From a checkpoint of a small transformer trained on Wikipedia.
Architecture: RMSNorm before each block, rotary positions, no biases in attention or MLP, untied embeddings, normalized queries and keys.
Each number is 128 + 24 x the weight over the matrix's rms, rounded and kept within 0 to 255. Layers, rows and columns count from 0.

# layer 9 MLP down (transposed), 320x128, rms 0.193, rows 255-272, columns 0-127
[[156 143 115 154 145  76  85 152 127 151 127 145 148 119 105 103 158 141 125 111 100 122 127 149 107 106  92 168 138 127 159 114 108 111 128  93  91 193 126 117 133 135 121  99 118 145 143 110 127 101 155  93 141 151 123 138 134 123 127 139 157 144 129 134 141 131 170 122 180 160 146 119 119 116 107 114  90 130 121 105 126 130  71  92 117 150  88 160 118 104 169 174 134 123 144 142 129 142 123 115 142 136  85 136 168 143 125 169 125 122  57 139 124 132 115  86 130 105 104 119 120 122 153 167 102 133 120 161]
 [134 116 142 110 139 163 155 141  99  64 133 129 110 142 138 111  82 122 112  79 125 118 160 115 122 135 103 108  99 128 160 155 119 185 168 172 112 128 150  93 119 125 152 128 121  98 125 122 137 101 123 104 106 115 127 103  90 141 143 136 155 118 148 141  97  85 117 148  90 157 123 135 188 127  78 128 150 134 130 164 135 144  42 123 123 133 108 127 155 117 118 109 143 165 133 125 130 144 119 139 106  92 144 109  86 174 122 151 140 143 120 145 141 154 139  79 167 126 103 148 134 122 114 109 103  94 110 116]
 [160 182 127 154 116 139 154 112 117 113 116 134 131 106 101 103 122 121 163 143 116 107  87 131 164 133 158  61 116 112 133 134 122 124 115 122 123 121 126 148 127 128 139  97 171 120 118 132  82 119 143 115 149 113 155  99 160 126 127  59  76 151 129 117 142 135 135 107 152 146 147 137 141 136 116 149 143 156 161 107 146 131 135  90 145 120 147  89 124  48 135 122 156 113 151 105 128 101 130 100 154 115 157 135 160 113 135 122 153 137 137 114 111 148 118 154 142 118 127  73 112 119 171 163 136 130 120 119]
 [109 123 130 151  52 114  47 165 152 133 139 135 110 123 139 144 139 119 156 172 138 153 110 134  96  88 129  99 120 128  95 159 131 134 111 111 149 137 133 129 138 183 142 151 128 118  90 138 140 148 138 149 112 131 176 127 122 125 154 113 138 184  67 130 163 172 158 117 145 115 139 141 105  80 118 124 125 138 116 134 136  96 129 125 109 112  84 164 132 100 110 104 148 102 137 111 158 133 170 154 143 138 141 127 110 110 135 133 154 151 164 146 173 113 126 140 124 170 134 151 121 163 122  95 112 102 113 103]
 [149 148 141 145 126 111 112 127 151 185 148 122  80 131 173  96 151 114 109 124 126 140 113 136 130 108 154 143 105 130 186 142 150 103 121 129 145  92 136 119 110  89 191 142 179 172 145 109 118 158 124 146 187 120 111 143 153  79 133 137  88 139 151 157 122 121 158 133 145 136 162 146 143 159  94 121 169 135 180 162 149 129 135 104 129 113 103 115 100 125 129 124 134  99  96  86 110  94 160 115 176 113 101 130 126 154 109 145 148 128 129 161 102 116 106 132 106 122 127 138 132 155 136 141 126 118 137  90]
 [143 162  80  76 167 167 151 152  88 130 125 122 126 119 140 164 110  59 104 104 113 148 104  98 123 113 132 110 161 120 127 109  93 151 108 107 121 149 171 127 141 144 157 147  89 147 103 122 143 114  90 125  73 158 105 113 152  99 127 120 114 141 119 102 132 129 117 122 141 148 122 121 137  47 118 103 130 116 141 110 111 157 154 143 162 127 174 124 122 108 139 149  87 126 147 106 123 136  93 169  96 107 123 147 132 131 124 131 170 108 130 105 150 120 130 141 118 117 142 122 176 122 147  85 107 121 141 136]
 [153 106 155 169 167 123 111 121 147 140 109  97 125 144 133 130  79 109 121 122 121 156 147 161 116 129 142 134 157 181 125 131 107 164 161 125 135 155  83 117 139 118 132 124 129  84 178  92 142 168 129 128 129 112 172 119 143 109 129 129 130 125 148  95 124 135 122 118 161 133 144 147 134 134 129 140 160  89 132 120 137 150 110  99 146  92 110 173  97 123 120 114 113  88 140  98 126 140  88 122 152  92 147 151 154  99  88 169 113 105  93 121 144 135 133  91 150 184 100 138 111 152 120 148 133 134 112 114]
 [118 142 155 142  92 123 138  86 142 178 110 162 106 156 129 134 125 148 111 137 129  78 139 134 106 132  99 146 161 120 137 116 143 131 128 110 111 151 117  82 145  97 155 112 122 117 197  89 155 148 119 124 106 135 129  79 134 139 108 147 130 128 104 142  75 132 132 110  85 107 161 151 116 135 166 132 144  75 124 110 137 117 147 149  87 104 139 121 128 141 105  97 136 115 126 135 121 118 146 121 127 120 149 167 121 148 124 183 126 131 141 160 184 135  88 126 115  77 136 103 143 147 134 147 135 145 137 168]
 [181 146 143 173 108 170 157 148 119   4 148 115 119 136  95 157 113 105 101 132 116  86  95 163 160 109 147 137 120 127  93 128  95  82 147 150 132 147 118 126  94 118 123 156 145 123 114 149 134 168 109 148 166 151 109 136 101 143 124 119 153 143 137 122 123  73 117 115 108 131 165 141 146 112 130 145 167 131 146  93 128 146  74 170 154 129 109 117 125 148 123 148  91 111 122 113 123 153 169 111 143 162 142 127 147 124 174 140 142  89 155 148 121 113 163 142 154 132 154 116 100  99 126 149 105 162  80 136]
 [ 95 135  86 142  64 187 127 148 138  66 159 139 142 158 156 156 139 169 147  98 159  77 115  81 103 142 145 132 124 127 155 141 129 149 110 149 152 155 114 151 135  90 137 146 107 136 193 153 156 157 104 115 107 114 164 119 117  97 165  89 102 130 159  86 128  75 168 159 100 126 126 141 116 106 123 152 150 139 131 149 101 155  68 116 120 109 131 153 111  91 109 107 147 167 136 111 166 118 177 130 121 149 152 126 112 132 144 106 166 154 109 128 174 135 127 112 113 120 118 140 148 166 112 138  85 114 148 116]
 [120 113 102 125 155 128 163 129 124 141 125 122  82  62 137 108 141 173 112 141 101 125 131 129  98 129 146 126 154  93 139 115 142 105 133 116 184 132  95 101 129 132 154 148  94 136  98 163  93 112 128 138 127 135 114 134 113  81  84 148 156 124 129 135 141 133 147 138 133 151  99 112 118 107 157 153 120 143 105 143 146 135 117 145 129 136 112 175 146 140  77 149 140 154 107 182 147 113 117 130 145 107 142 142 134 116 163 147 110  88 105  99  99  53 139 145 120 127 134 113 125 107 115  89 150 171 125 138]
 [119 123 164 117 125 134 126  79 121 150 105 123 138 124 113 120 175 124 124 119  90 134 149 128 117 139 119 177 131  62 150 117  99 123 134 128 126  95 136 135 121 151 154  98 124 119 120  85 146 113 103 177 136 146 104 158 153 142 126 129 142 114 144 109 137 130 115 157 140 150 173  99 169 116 120 142 105 124 186 120  94  90 162 117 121 114 118 145 132  60 133 139  92 156 160 135 134 117 131 192 140  81 112  93 102 110 130 136 139 127 136 126 148 146 150 128 117 123 142 146 142 103 144  84 132 137 139 146]
 [140 143 131 115 151 152 100 148 115 102 117 100 138 129 162 102 136 132 123  98 159 137 116 119 181 101  72 138 131 157 107 142 112 123 140 133 134 121 130 100 126 124 127 107 108 118 102 143 116 127 177 115 137 164 146 114 117 145 138 107 139 128 145  82 140 100 131 146 130 117 114 116 142 133 121 144 119 100 121 162  76 131 191 138 152 126 161 144 110 160 109 128 146 159 129 132 118 130 115 186 129 162 159 130 105 150 153 135 145  81 123  89 110 133 110 135 162 109 121 111 170 108 139 126 105 109  99 153]
 [148 131 146 124 163 128 157 143 143 145 103  86 162 185 118 102 140 116  80 142 133 137 135 121 121 137 179 137 140 118  84 124 126 126 132 155 135 121 120 129 132 124 113 107 112 138 103 155 108 101 150 125  89 145 146  66 114 147 116 147 146 165  69 117 151 186 155 113 136 144 143 127 157 156 141 130 132 139 127 120 154 120 154 149 113 150 125 106 138 162 107  93 128 138 123 142 112 140 105  99 139 124 113 162 111 135 103 119 111 121 101 112  77 118 162 146 133 142 112 159 148 135 144 154 156 102 153 146]
 [117 158 108 138 151 156 121 143 106 122  99 141 148 154 139 104  94 175 151 171 120 125 191 102 114 116 122 146 184  93 105 139 150 105 131 136 134 149 132 144  90 111 102 117 125  97 103 123 162 136 159 156 146 152 105 132  45 165 142 111 154 131 106 129 127 164 110 133 110  97  98 128 142 163  89 113 161 152 115 108 116 153 181 115 147 127 128 113 156 162 127 126 149 146 144 176 118 174 103 139 151 110 140 100 120 137 131  99 125  95 100 154 102 128 112 108 168 130 138 120 135 115 143  93 103 126 132 152]
 [ 91 131  97 100 113  97 143 111 160 139 125 182 135 125 158  89 115 128  97 135 118 101 130 145 165 142 130 138 168 158 164 100 120 115 145 129 109 143 109 184 122 150 106 175 156 156 163 132 160 130 111  70  90 133 182 137 135  96 161 115 153 127 124 155 148 141 135 107 101 134 137 143 135  91  92 123 148 121 163 123 162  99  64 164 147 146 123 130 143 133 117 157 156 126 121 130 109 109 117 132 118 152 140 160 128  97 142 160  88 132 107 127 193 147 106 111 123 103 137 112 123 122 101 146 143 116 134 169]
 [112 114 133 138 125 103 130 133  87 150 139 176  98 132  99  96 147 150 117 141 141 143 126 131 128 119 152 145 120 111 165 102 154 142 101 129 154 113 106 145 159 110 175 142 130 146 157  45 142 151 146 137 104 136  76 120 130 108  91 129  96  95 131 118 108 144 108 143 134 173 140 127 145 158 157 171 132 103  70 119 153 118 142 146 142 106 157 128 149 127  74 174 167 130 105 141 132 179 125 105 138 115 128 118 173 132 168 184 100 107 143 107 115 129 113  96 119 113 141 173 128 163  98 138 104 117 127 132]
 [163 156 132 182 109  97 118  84 139 110 132 104 157 109 153  95 166 122 145 112 125 122 173 105 118 148 163  86 139 139 137 109 124 116 117 160 145 136 131 133 100  81 151 110 144 111 164  80 136 100 127 158 125 128  92 129 114 151 106 118  97 130 113 116  94 112 161 149 117 121 154  99 138 158 121 122 115 132  93 117 113 133 122 141  97  96 136 132 117 169 166 129 113 111  62 136 104 114 142 116 178 137 120  94  99 150 117 121 139  89 129 111 133 149 132 164 115 142 137 125 138 115 129 113  76 142 141 169]]
# layer 9 MLP gate, 320x128, rms 0.192, rows 256-273, columns 0-127
[[ 97 140 128  98 133 120 157 131 136 179 111 176 100 106  88 163 191  98 135 109 151 134 133  97 121 145 119 127 136 160 168 126 110 130 111 130 174 135 114 168 107 141 108 126 147 190 101 131 142 120 109 124  98  93 134  91  78  91 110 134 141 130 144 155 159 139 167 141 108 124  97  93 131 132 138 144 147 114 164  94 122 103 121 121 127 114 148 153 133  89 154 111 159 121 124 122 167 148 144  83 136  99  81 150 155 142 130 115 116 125 145 101 117 120 122 105 114 134 134 128 134  89 127 138 140 163 164 130]
 [134 133 107 149 112 123 125 111 119 146 161 153 131 123 143 150 153 159 145 133 141 141 130 125 163 124 157 108 130 111 161 137 145 149 152 135 141 119 147 117 142 130 112 132 129 125 136 184 139 126 100  79 160 158 146 130 101 149  88 133 134 163 143 140 128 132 102 138 133 179 156 119 129 131 189 160 119 159 113 131 167 153 117  75 116 132  70  80 129  86 170  64 148 139 130  82 126 152 135 120 119 123 111 150 126 111 157 151 160 171 104  95 113 138 158 133 132 124 132 105 154 158 103 143  87 148 151 100]
 [178 114 115 100 141 117 139 162 122 135  92 157 144 112 154 113 166 142 102 130 166  98 130 112 103 166 128 142 163 142 137 131 134  95  96  73 142 123 114 146 117 182 118  97 143 134 121 181 136 175 167  82 137  94 142 126  86 113 134 134 150 169 121 126 123 146 102 126 146  95 151 149 160 132 156 129 137  94 118 141 133 147 122 105 181 144 119  72 109  79 163 111 122 139 113 142 123 152 130 136 140 189 189 113 180 146 115 123  93 100 145 126 121 161 118 145 148 125 130 172 167 132 105 102 121 111 143 128]
 [119  95 141  90 106 126 107 120 132 120 100 183  97 117 147 119 154 153 144 112 137  96 115  75 101 142 118 103 129 147 134 116 167 147 135 130 141 112 128 124 109 165 221 104 130 156 118 123 107 140 184  92 141 132 151 123  94 100 105 183 136 114 147 157 144 112 106 129 137 118 145 163  93 101 182 148 108 128 150 148 111 135 119  98 142 117 128 110 111 123 120 158 145 125 158 138 169 112 143 124 111 128 141  73 172 147 138 129 149 154 112 123 141 135 131  96 130 158 126 128 125 143  93 144 108 106 158  95]
 [122 126  94  81 118 115 113 117 100 123  66 164 164  88 111 139 127 139 154  95 126  97 110 130 110 127 145 122 107 172 133 148  83 156 143  99 126 146  86 125 112 129 139  85 123 115 137 133 140 129 115 103 140  92 104 128  77 106 114 185 125 101 114 176 119 161 147 104 158 114 146 121 161  89 147 121 105 169 115 151 141 162 115  97 130 121  97 130 118 115 120 113 112 143  94 138 147  74 113 124 131  93 126 108 183 161  80 165 148 113 141 103 152 135 124 147 134 121 120 130 134 108  84  99 105 111 131 141]
 [128 151 110 113 109 135 133  97 112 129 139 126 134 156 163 134  87 124 135 114 128 159  97  86 122 123 118 137 163 110 133  97 118  93 148 133  85 174 146 150 116 156 117  95 103 126 119 163 143 137 169 121 150 118 114  64 125 148 112 135 100 121 160 141  94 120  99 185 133 158 123 156 103  89 144 126 137 153 100 147 135 141  57 105 109 140 129 151  85 134  97 120 130 142 164 117 139 129 102 116 120 181 104 124 138 100 114  94 140 133 176 128 142 104 102 152 146 139  75 143 173  90 107 114 101 109 138 126]
 [104 151 147 142 135 165 141 110 118 128  97 130  98 134 147 128 100 106 127 134 133 140 124 104 147 132 160 124 130 124 169 138  83 116 115 152  88 113 150 141 159 161 147 146 112 104 154 123 154 170 139 116 129 112 110  86  83 130 145 178 135 101 149 100 106 121 183  69 101 127 124 105 181 136 185 137 136 191 164 138 143 136  98 111 121 151 138 123 154 125 145 117 138 114 150 126 116 105 138 137  98 144 138 145 144 135 109 113 105 156  93 156 173 150 153 184 150 124 124 106 111 134 152  94 100 121 137 175]
 [110 119 115 123  89 131 140  79 100 113 109 187 114 120 127 140 156 158 126  97 112 105  92 119 117 141 122 127 142 108 126 160 172 121 149  85 131  75 134 172 159 150 115 151 143 164 130 108 118 154 152 135 125 116 100  91 116 152 102 170 131 141 157 105 128 104 117 110 140 130 127 138 154 146 150 145  83 171 159 153  99 105 104 176 108 123 126 134 143  91 130  94 136 145 156 122 107 120 103  84  61 125 138 176 151 135 144 114 174 106 128 118 127 109 136 116 115 153 117 141 150 119 135 126  76 102 167 128]
 [142 114 129  92 108 124 129 127 153 153 114 121 116 122 134 171 116 180 102  83 108 137 144 167 137 150 118 154 173  91 150 100 153 115 165 112  74  85 106 152  84  93 122 124 127 119  87 137 155 116  99  85 122  92  92 133 162 129  96 127 125 154 146  70 126 183 144 109 113 108 128 131 167  76 126 110 158 178 113 148 117 115 100 133 151  80 114 136 150 135 106 156 123 138 152 148 103 105  91 113 109 105 127 116 138 132 137 127  82 114 165 132 103 120  94 157 158 179 159 118 139 114 123 145  95 100  88 105]
 [132  91 122 122 141 157 166 177 149 152 119 122  72 152 115 110 151 122 124 110 138 136 129 111 136 107 121 139 108 120 125 143 145 106 163 104 116  81 136 141  98 128 169 102 116 110 149 140 104 133 119 112 186 131 128 117 106 117 146 143 116 123 159 135 101 156 146 128 151  93 167 105 141 133 123 137 130 143 106  74 190 113  69 100  88 124 126 138 114 109 114 104 118 155 105  93 131 109 128 133  96  97  99  92 126 132 121 148 120 132 132 107 152 125 135 142 152 135 105 126 125 146 120  81 116 141 141 150]
 [145 144 149 131 107 143 120 101 113 152 138 132 145 130 162 153 113 133 131 104  91 146 174 130 143 127 101 129 134  63 133 108 115 139 119 131 124 123 129 135 119 134 117 136 129 126 122 114  87 132 114 156 161 175 119  74 150 135 115 171 165 135 125 153  88 138 159 163 149 140 186 132 132 145 140 132 128 161 122 120 144 124 137 155  92  85 107 156 117 113 107 136 156 116 176 116 129 123 136 107 128  87 105  87 108 160 134  89 118 106 124  97 141 117 103 154  86 104 101 125 174 132 153 126 101  92 102 146]
 [ 86 154 112  42 121 140 146  85 156 119 103 111 141 138 158 124 126 128 137 122 124 110 135 102 109 135 143  96 182 119 113 145 135 148 179 124 109 106 186 133 120 167 117 122 135 133 134 177 161 146 115 137  92 108 122 136  90 170 118 127 164 153 147 130 105 177 111 128 151 139 173 134 129  99 131 134 104 123 100 157 116 136 125 141  98 164 108 136 134 155  99 106 130 157 143 145 118 128 121 119 106 132 117 136 105 137 124 122 137 127 136 131 102 133 141 109 137 110 101 160 144 126 126 124 139 107 117 139]
 [125 179  92 131 134 151 128 137 107 144 149 157 137 113  82 135 141 105 121 137  92  95 136 126 113  81 169 128 134 105 148 128 118 113 150 128 128  95  88 130 136 117 144 113 119 111 138 146 138 111  96 121  79  91  94 146 173 143 160 125 153 125 119 113 129 145 172 127  90 113 148 113 137 157  79 111 103 114 133 116 109 134 111 146 129 158  93 143 134 107  83 139 112 161 152 144 129 141 131 129 108 125 129 160 111 152 103 152 129 142 144 126 115 104 116 141 114 145 120 172 126 112 146 130 118 111 161 121]
 [174 131  79 125 120 135 193 123  97 120  95 183 113  98 164 114 132 140  80 143 156  99 134 120 140 122  88 102 144 177 143 137 137 157  88 111 105 132 162 151 133  92 153  89 157 122 123 146 159 159 131  97 137 122 112 103  80 153 111 124 165 127 144 108 110 122 121 134 118  51 111 119 117 113 137 122 172 107 174 107 105 165 116 151 141 130 145  95 131  91 134 116 138 149 145 122 149 164  53 106  90 186 123 118 124 158  94 108 104 115 120 120  77 150 148 129 157 111 140 144 130 141 118  79 112 141 123 161]
 [117 153 134 147 117  80 149 135  97 154  98 171 112  83  82 158 129 125 104 126 119  97 127 159 131 118 130 146 152 152 144 115 164  96 150 127 107 103 135 127 109 111 143 125 189  92  98 167  86 129 131 120  82  93  82 142 173 124 118 121 154 138 102 115 142 149 163  98 115 120 100 129 164  93 130 152  82  81 145 118 130 122 123 135 165 129 107  99 155 124 131 127 123 163 120 109 117 141 132 112 125 147 145 141 116 165 157 148 174  80 154 158 165 168 132  94 111 127 151 142 152 120  67 155 118 124 169 113]
 [130 120 121 151 107 111 132 114 119 159 118  96 120  88 153 158 155 131 116 173 158 124 131 125 161 151 114  86 138 133 173 103 169 125 189 115 142 138 128 137 136 123 184 123 143 111 119 141 104 148 108 136 152 138 126 106  99 132  96 106 116 119 130 150 119 120 160 182 117 142 158 135 130 146 118 142 123 153  87 121 122 160 121 127 111  81 126  81 103  90 111 120 162 160 153  93 134 130 132  71  93 166 166  89 164 106 119 115 139 100 115 105 117 127 138 135 179 128 132 125 126  95 118 127 118 152  74 113]
 [170 130 155  80 106 102 148 140 158 158 122 101 131 136 122 127  99 111 180 126 141 135 106 145 141  85 148 108 129 140 151 123 102 140 135 132 104 142 121 108 166 153 147 104 134 171  89 142 114 159 109  84 113 135  79 127  99 134  92 149 124 154 165 112 116 158 125 126  94 136 137  76 167 114  97 135 125 118 112 124 158 111  99 113 152 142 144 125 126 125 156 129 139 149 121 121 160 119 154 118 133  92  81 141 113 108 124 147 150 144  85  70 154 137 145 148 144 144 112  89 153 135 108 122 122 101 156 143]
 [147 114 111  91 104 130 117 147 131 165 127 144 122 151 137 134  83 133 102 107 137 139 146 136 113 134 133 123 117 106 155 112  87 126 173  66  85 110 130 149 143 140 138  85 133 107 123 166 114 131 129 111  73 142 124 142 116 140 124 137 149 155 169 135 145 166 152 136 162 102 166 175 160  62  96 127 127 122 122 133 150  91 105 123 171 123 104 153 109 122 153  90 109 128 122 135 152 102 139 102  87  88 111 126 121 128 109 136 126 124 139 135 162 160 154 126 136 109  91 170 146 122 112  59 159 146 139 138]]
# layer 9 MLP up, 320x128, rms 0.198, rows 256-273, columns 0-127
[[ 90 112 116 106 127 152 103 147 128 145  97 138 161  90 135 154 119 136 102 137 113 148 140  85 144 111 148 119 116 131 156 125 119 121 114 120 154 117 100 126 103  66 119 118  63 166 132  72 112 132 103 137  83 105 151 104 119 128 126 101 144 123 143  94 141 142 100 174 120 153 108 141 147  92 142 103 133 105 128 101 126 171 108 170 116 112 112 117 134 127 136  88 109 107  84 138 185 125 144 109  82  44  98 117 110 133 120 125 143 142 104 129 139 116 103 110 170 117 104 134 158 141 149 131 136 114 170 106]
 [108  96 145 138 121 130 126 115 104 120  98 145 124 128 166 127 104 124 112 103 116  96 114 112 110 136 121  74 169 129 124 125 160 144 151 156 125 181 100 125 109  95 150  63 155 129 163 137 144 148  90 103 178 114 110 139 119 111 139 105 129 119 145 127 102 131 118 118 114  91 167 138 135 120 145 119 176 132 191 136  97 106 167 122 148 102 119 120 116 107 175 128 100 103 119 133 107 115 105 110 106 104 132 104 122 115  88 111 130 117 105  91 126 134 119 117 139 114 153 147 153 140 154 125 136 174 139 137]
 [120 124 144 140 144 106 120 114 154 130 157  92 153 104 129  95 114 103 152 130 140 105  75  83 100 128 189 117 141 102 137 165 118 121 152  59 146  88 138 142 149 120 146 130 160 174  68 147 102 149  90 133  89  94 130 147 128  73 120 114  62 130  94 127 139 144 152  99 202 116 155  99 124 143 150 128  84 133 119 138 164  76 131  96 150 126 111 117 140 123 100 101 139 151 119  97 149 149 177 113 154 166 139 172 140 110 101 156 113 146 126 117 111 144 134 173 112 155 163 129 137 156 134 145 201  98 131 109]
 [147  92 120 138 113 103 136 125 136 131 138 115 123 124 135 149 107 117 131  97 120 158  88 132 121 175 117 130 108 103 124 169  94 126 103 128 183  99 158 179 130 152 150 134 133 110 168 126  83 112 102 128 126 106  95 123  96  92 134 128  98 133 117 136 146 113 130 125 179 142 175  86 109 125 142  84 130 147 121  88 119 114  83 120  82 178 121 107 146  92 148 117 140 134 127 134 170 132 131  89  97 130 134 142 112  97 141 133 183  97 180 127 140 101 177 185 112 167 129 106 126 117  93 174 146 130 138  98]
 [115 160 124 164 162 116 179 137 127 150 116 145 128 123 114  94 121 125 167  99 150 185 107 157 103  94 104 104 151  99 118 132 122 150 145 145  97 139 161 130 118 119 132 133 132 137 141 148 124 170 124 148 141  89 142 139 150  95  81 171 147 140 148 104 128 138 106 139 102  73 126 119 159 130 135 152 125 113 116 147 133 158 142 132 115 131 149 132 189 132 124 154 173 119  88 122  66  96 131 119 134 129 103  96 131 104 138 133 114 102 110  95 110 107 111 115 124 117 156 136 103 156 138 138  56 162  78 119]
 [119 119 124 138  97 138 118 165 131 129 128 130 151 144 118 145 146 139 115 137 153 137 145 148 160  99 122 107 184 138 154 129 159 116 121 117 155 123 105 159 155 109 103 165 165  80 122 155 123 134 142 175 160 100 130 143 164 147 158  81 146 138 151 108 132 127 152 127  96 114 119 139 134 143 121  94 161 127 121 125 132 140 141 137 110 131 138 111 129 130 126 120 141 137 126  52  76  93 158 158 147 137  90 133 109 108 109 108 140 146 141 102 158 147 126 111 136 130 161 156 151 135 141 132 132 158  93 104]
 [ 88 140 106 116 139 117 142 133 129 129  88 137 162 139 159 163 124 118 130  90 145 130 160 133  85 128 142 138 130 114 121 161 145 167 182 141 162 100 110 136  92 125 148 130 138 134 108  83 163 140 138 120 131 147 161 154  95  86  99 150 124 157 166 133 134 140 135 153  99 108 151 151 148  98 130 115 111 134 121  56 115 134 139 101 146 123 115 116 119 147  74  76 127 157 119 132 119 149 119  90 143 119  83 172 146 110 138 153 106 121 144  91 101 174 112 164 106 142 115 120  77 100 153 133 143 123 140 114]
 [161  80 126 117 168  98 160 150 102 119 158 148 103 151 137 162 139 139 151 163 102 120 117 116 147 107 160 136 133 115 106 130 144 121 140 163 126 136 128  90 168 132 117 130 116 148 158 123 138 142 120 120 138 138 171  88 141 176 142 129 149 114 149 111 116 161 118 108 148 110  98 176 134 128 124 143 133 134 161  99  70 175 197 137 120 107 116 140 117 183 138 116 141  91  78 157  97 107 111 168 106 139 126  99 172 150  92 126 131 140 116 102 117 151 152  98 130 125 157 100  99 133 172 146 190 165 166 163]
 [114 161  90 116 158 143 147 131 137 180 147  75 120 135 159 147 138 122 135 153 173 150 134 140 140 202 130 165 123  90 114 107 109 145 110 150  86 113 116 164 129 123 143 136 162 103 142 140 135  79 122 100  90 142 123 157 152  93 111 115 100 175 149 102 165 169 199  80 103 157 140 115 129 136 124 144 125 201  96  97 129 166 108 103 107 149 111 202 135 157 161 123 148 133 144 182  64 134 163  98 105 141 155 103 111 115 158  88 131 155 177 158 122 131 129 160 125 189 127 102 115  87 106 120 105 140  96 128]
 [107 140 135 112 150  98 139 145 136 136  81 145 109 150 137 116 137 141 154 123 116  98 138 129  90  98 138 138 103 129 131 152  87 132 118 161  83 127 153 105 107 106 134 128 122 172 114 115 115 148 127  87 169 157 121  87 137 101  95 114 117 122 120 123 143 136 134 164 160 113 161 122 139  90  69 153 131 113 134 123 150  85 131 137  87 118  89 132 151 135  71 110 109 116 121  89 115  95 134 120  97 129  52 143 118 135  86 133 130 158  91 170 118 141 139 142 138 140  93 102 137 114 157 119 120 138 175 122]
 [153  84 130 142 157 122 152 172 106  99 109  85  98  92 171  93 113 137 102 115 133 127  86 141 113 151 156 117 141 127 100 137 107 119 141  93 140 140 108 134 147 129 144 136 163  94 147 133 133 139 105 128 118  65 115 152 134 116 113 131  91 117 153 126 147 109  97 126 136 119 144  87 128 117 135  94 104 102 123 115 124 108 126 119 152 176 144 119 131 122 165 151 145 147 114 103 120  98 123 146 143 148 157 146 129 162 124 102 156 151 138 143  92 162 126  66 154 157 105 132 104 153 180 148 167 142 125 118]
 [ 87 152 117 154 110 115 118  92 159 154 100 120 137 146 127 125 123 127 130 110 153 136 119 124  92 159 134 120 134 113 145  99 161 150 151 114 151 121 134 132 167 138 134 164 112 148 120 139 164 168 117 107 111 133 111 139 106 143 149  95 125 149  93 128 146 136 131 103 119 110 126  93 132  96 165 131 149 120 104 151 143 111 102  90 150 158 123 119 141 110  82 122 142 121 122 111 143 144 175 120 114 110 141 149 125 115 112 141 107 148 122 102 182 131 161 138 156 138 114 131 177 146  91 130  92 105 167 136]
 [102 141 130 132  91 100 141 133 138 109 142 104 161 156 122 137  99 148 117 137 112 118  93 120  85 107 121 147 159 140 136 155 149  92 136  93 160 119 114 146 118 116 119 125 162 128 148 111 146 153 139 134 114 132 149 159 119 177 120 122 130 160 123 128 138 107 126 140 159 150 121 129 126 152 102  96 129  80 113 158 152 118 125 127  91 123 136 138  49 115 114 122 128 180 130  93  97 155 115 127 150 135 134 137 103  97  92 146 139 125 125 109 102 146 142 145 113 100 112 163 107 168 148 138 143 138 112 143]
 [136 132 100 153 131 132 116 115 126 116 141 101 174 140 108 110 137 166 107 140 141 145 120 147 142 130 108 127 143 130 130 147 146 131 155 165 114 146 108  56  92 164 132 144 136 123 169 155 143 157 154  68 170 126 100 160 117 180 144 161  89 128 100 109 148 130 123 160 134 150 151 154 170 144 114 164 129 124 144 122 116 164 154 129 138 167 121 154  82 127 104 169 107 139  88 184 112 177  69 180 117 144 144 122 138  64 123 111 143 160  72 160 120 132 151 146 106 122  83 162 101 120 121 124  87  91 133 114]
 [111 144 102 133 142  90 163 132 101 147 127 133  72 136 152  81 132 122 164 112 133  65 106 139 174 140  76 151 122 129 140 112 155 148 120 114 132 139 138 121 160  92 133 174 172 108 125  78 135 151 139 115 152 126 155 149  76 104 162 116 139  93 105 160 155 127 136 147 102 138  99 123  85 130 129 125 122  82 108 104 149 138 113  98 122 140 157 151 136  85 105 166 172 114 171 132 130 143 114 110 165 145 181 129 147 117 119 161 104 164 125 125 131 139 136 101 143 121 130 188 124 136 118 138 146 118 131 126]
 [148 116 108 141  93 137 116 105 100 101  83 148 160  96 163 131  73 140 168 117 140  86 111 113 134 136 141 148 163  97 138 163 113 143  87  89 100 122 140 137 131 166  99 180 126 134  95 127 120 121 142 128  91  85 149 133 134 135 115 105 132 124 137 101 129 106  93 135 125  88 114 113 116 127 128 174 121 158  99 160 170 127 108 178 144 153 109 123 116 106 112 139 146 143 155 127 133 147 136 140 143 143 102 142  97 130 132 117 107 132 134 107  77 159 123 152 121 153 176 153 139 133  86 101 146  95 137 128]
 [120 123 106 121 104 135 123 155 132 102 159  94  71 102 125 147 149 118 127 131 142  94 135 118 137 163 182 130 129 169 131 131 178 132 130 139 108 126 166 133 103  60 125 101 140  70 164 119 127  82 106 123 107 117 139 133 120 169  98 127 141 125  91 179 135 130 121 153 111 121 104 186  82 108 140 137 159 110 108 105 144 121 150 120 140  90 120 170 110 125 143 119 156 156 147 109 151 128 160 129 130 123 118 162 127 145 133 133 110 120 149 187 136 136 144 127 155 138 115 130 133 112 144 109 147 124 142  99]
 [142 104 154  77 150 106  74 167 153 154 103 145 144 130 110 103 148 147 103 151 117 118 141 122 127 183 106 157 122 122  96  83 111 104 125 109 106 152  80 175 137 104  73 123 128 120 169 122 155  84 131  82 131 156 112 154 181 152 177 145 173 147 103 137 161 138 156  96 138  75 140 152 109 129 119  92 189 121 114 136 139 107 130 133 128 106 112 164 137 120 145 109 112 105 159 107 129 115 127 133 102 122 133 115 126 177 157  84 144  94 161 117 105 138 119 168 109 117 132 122 164 117 102  98 121 131 148 109]]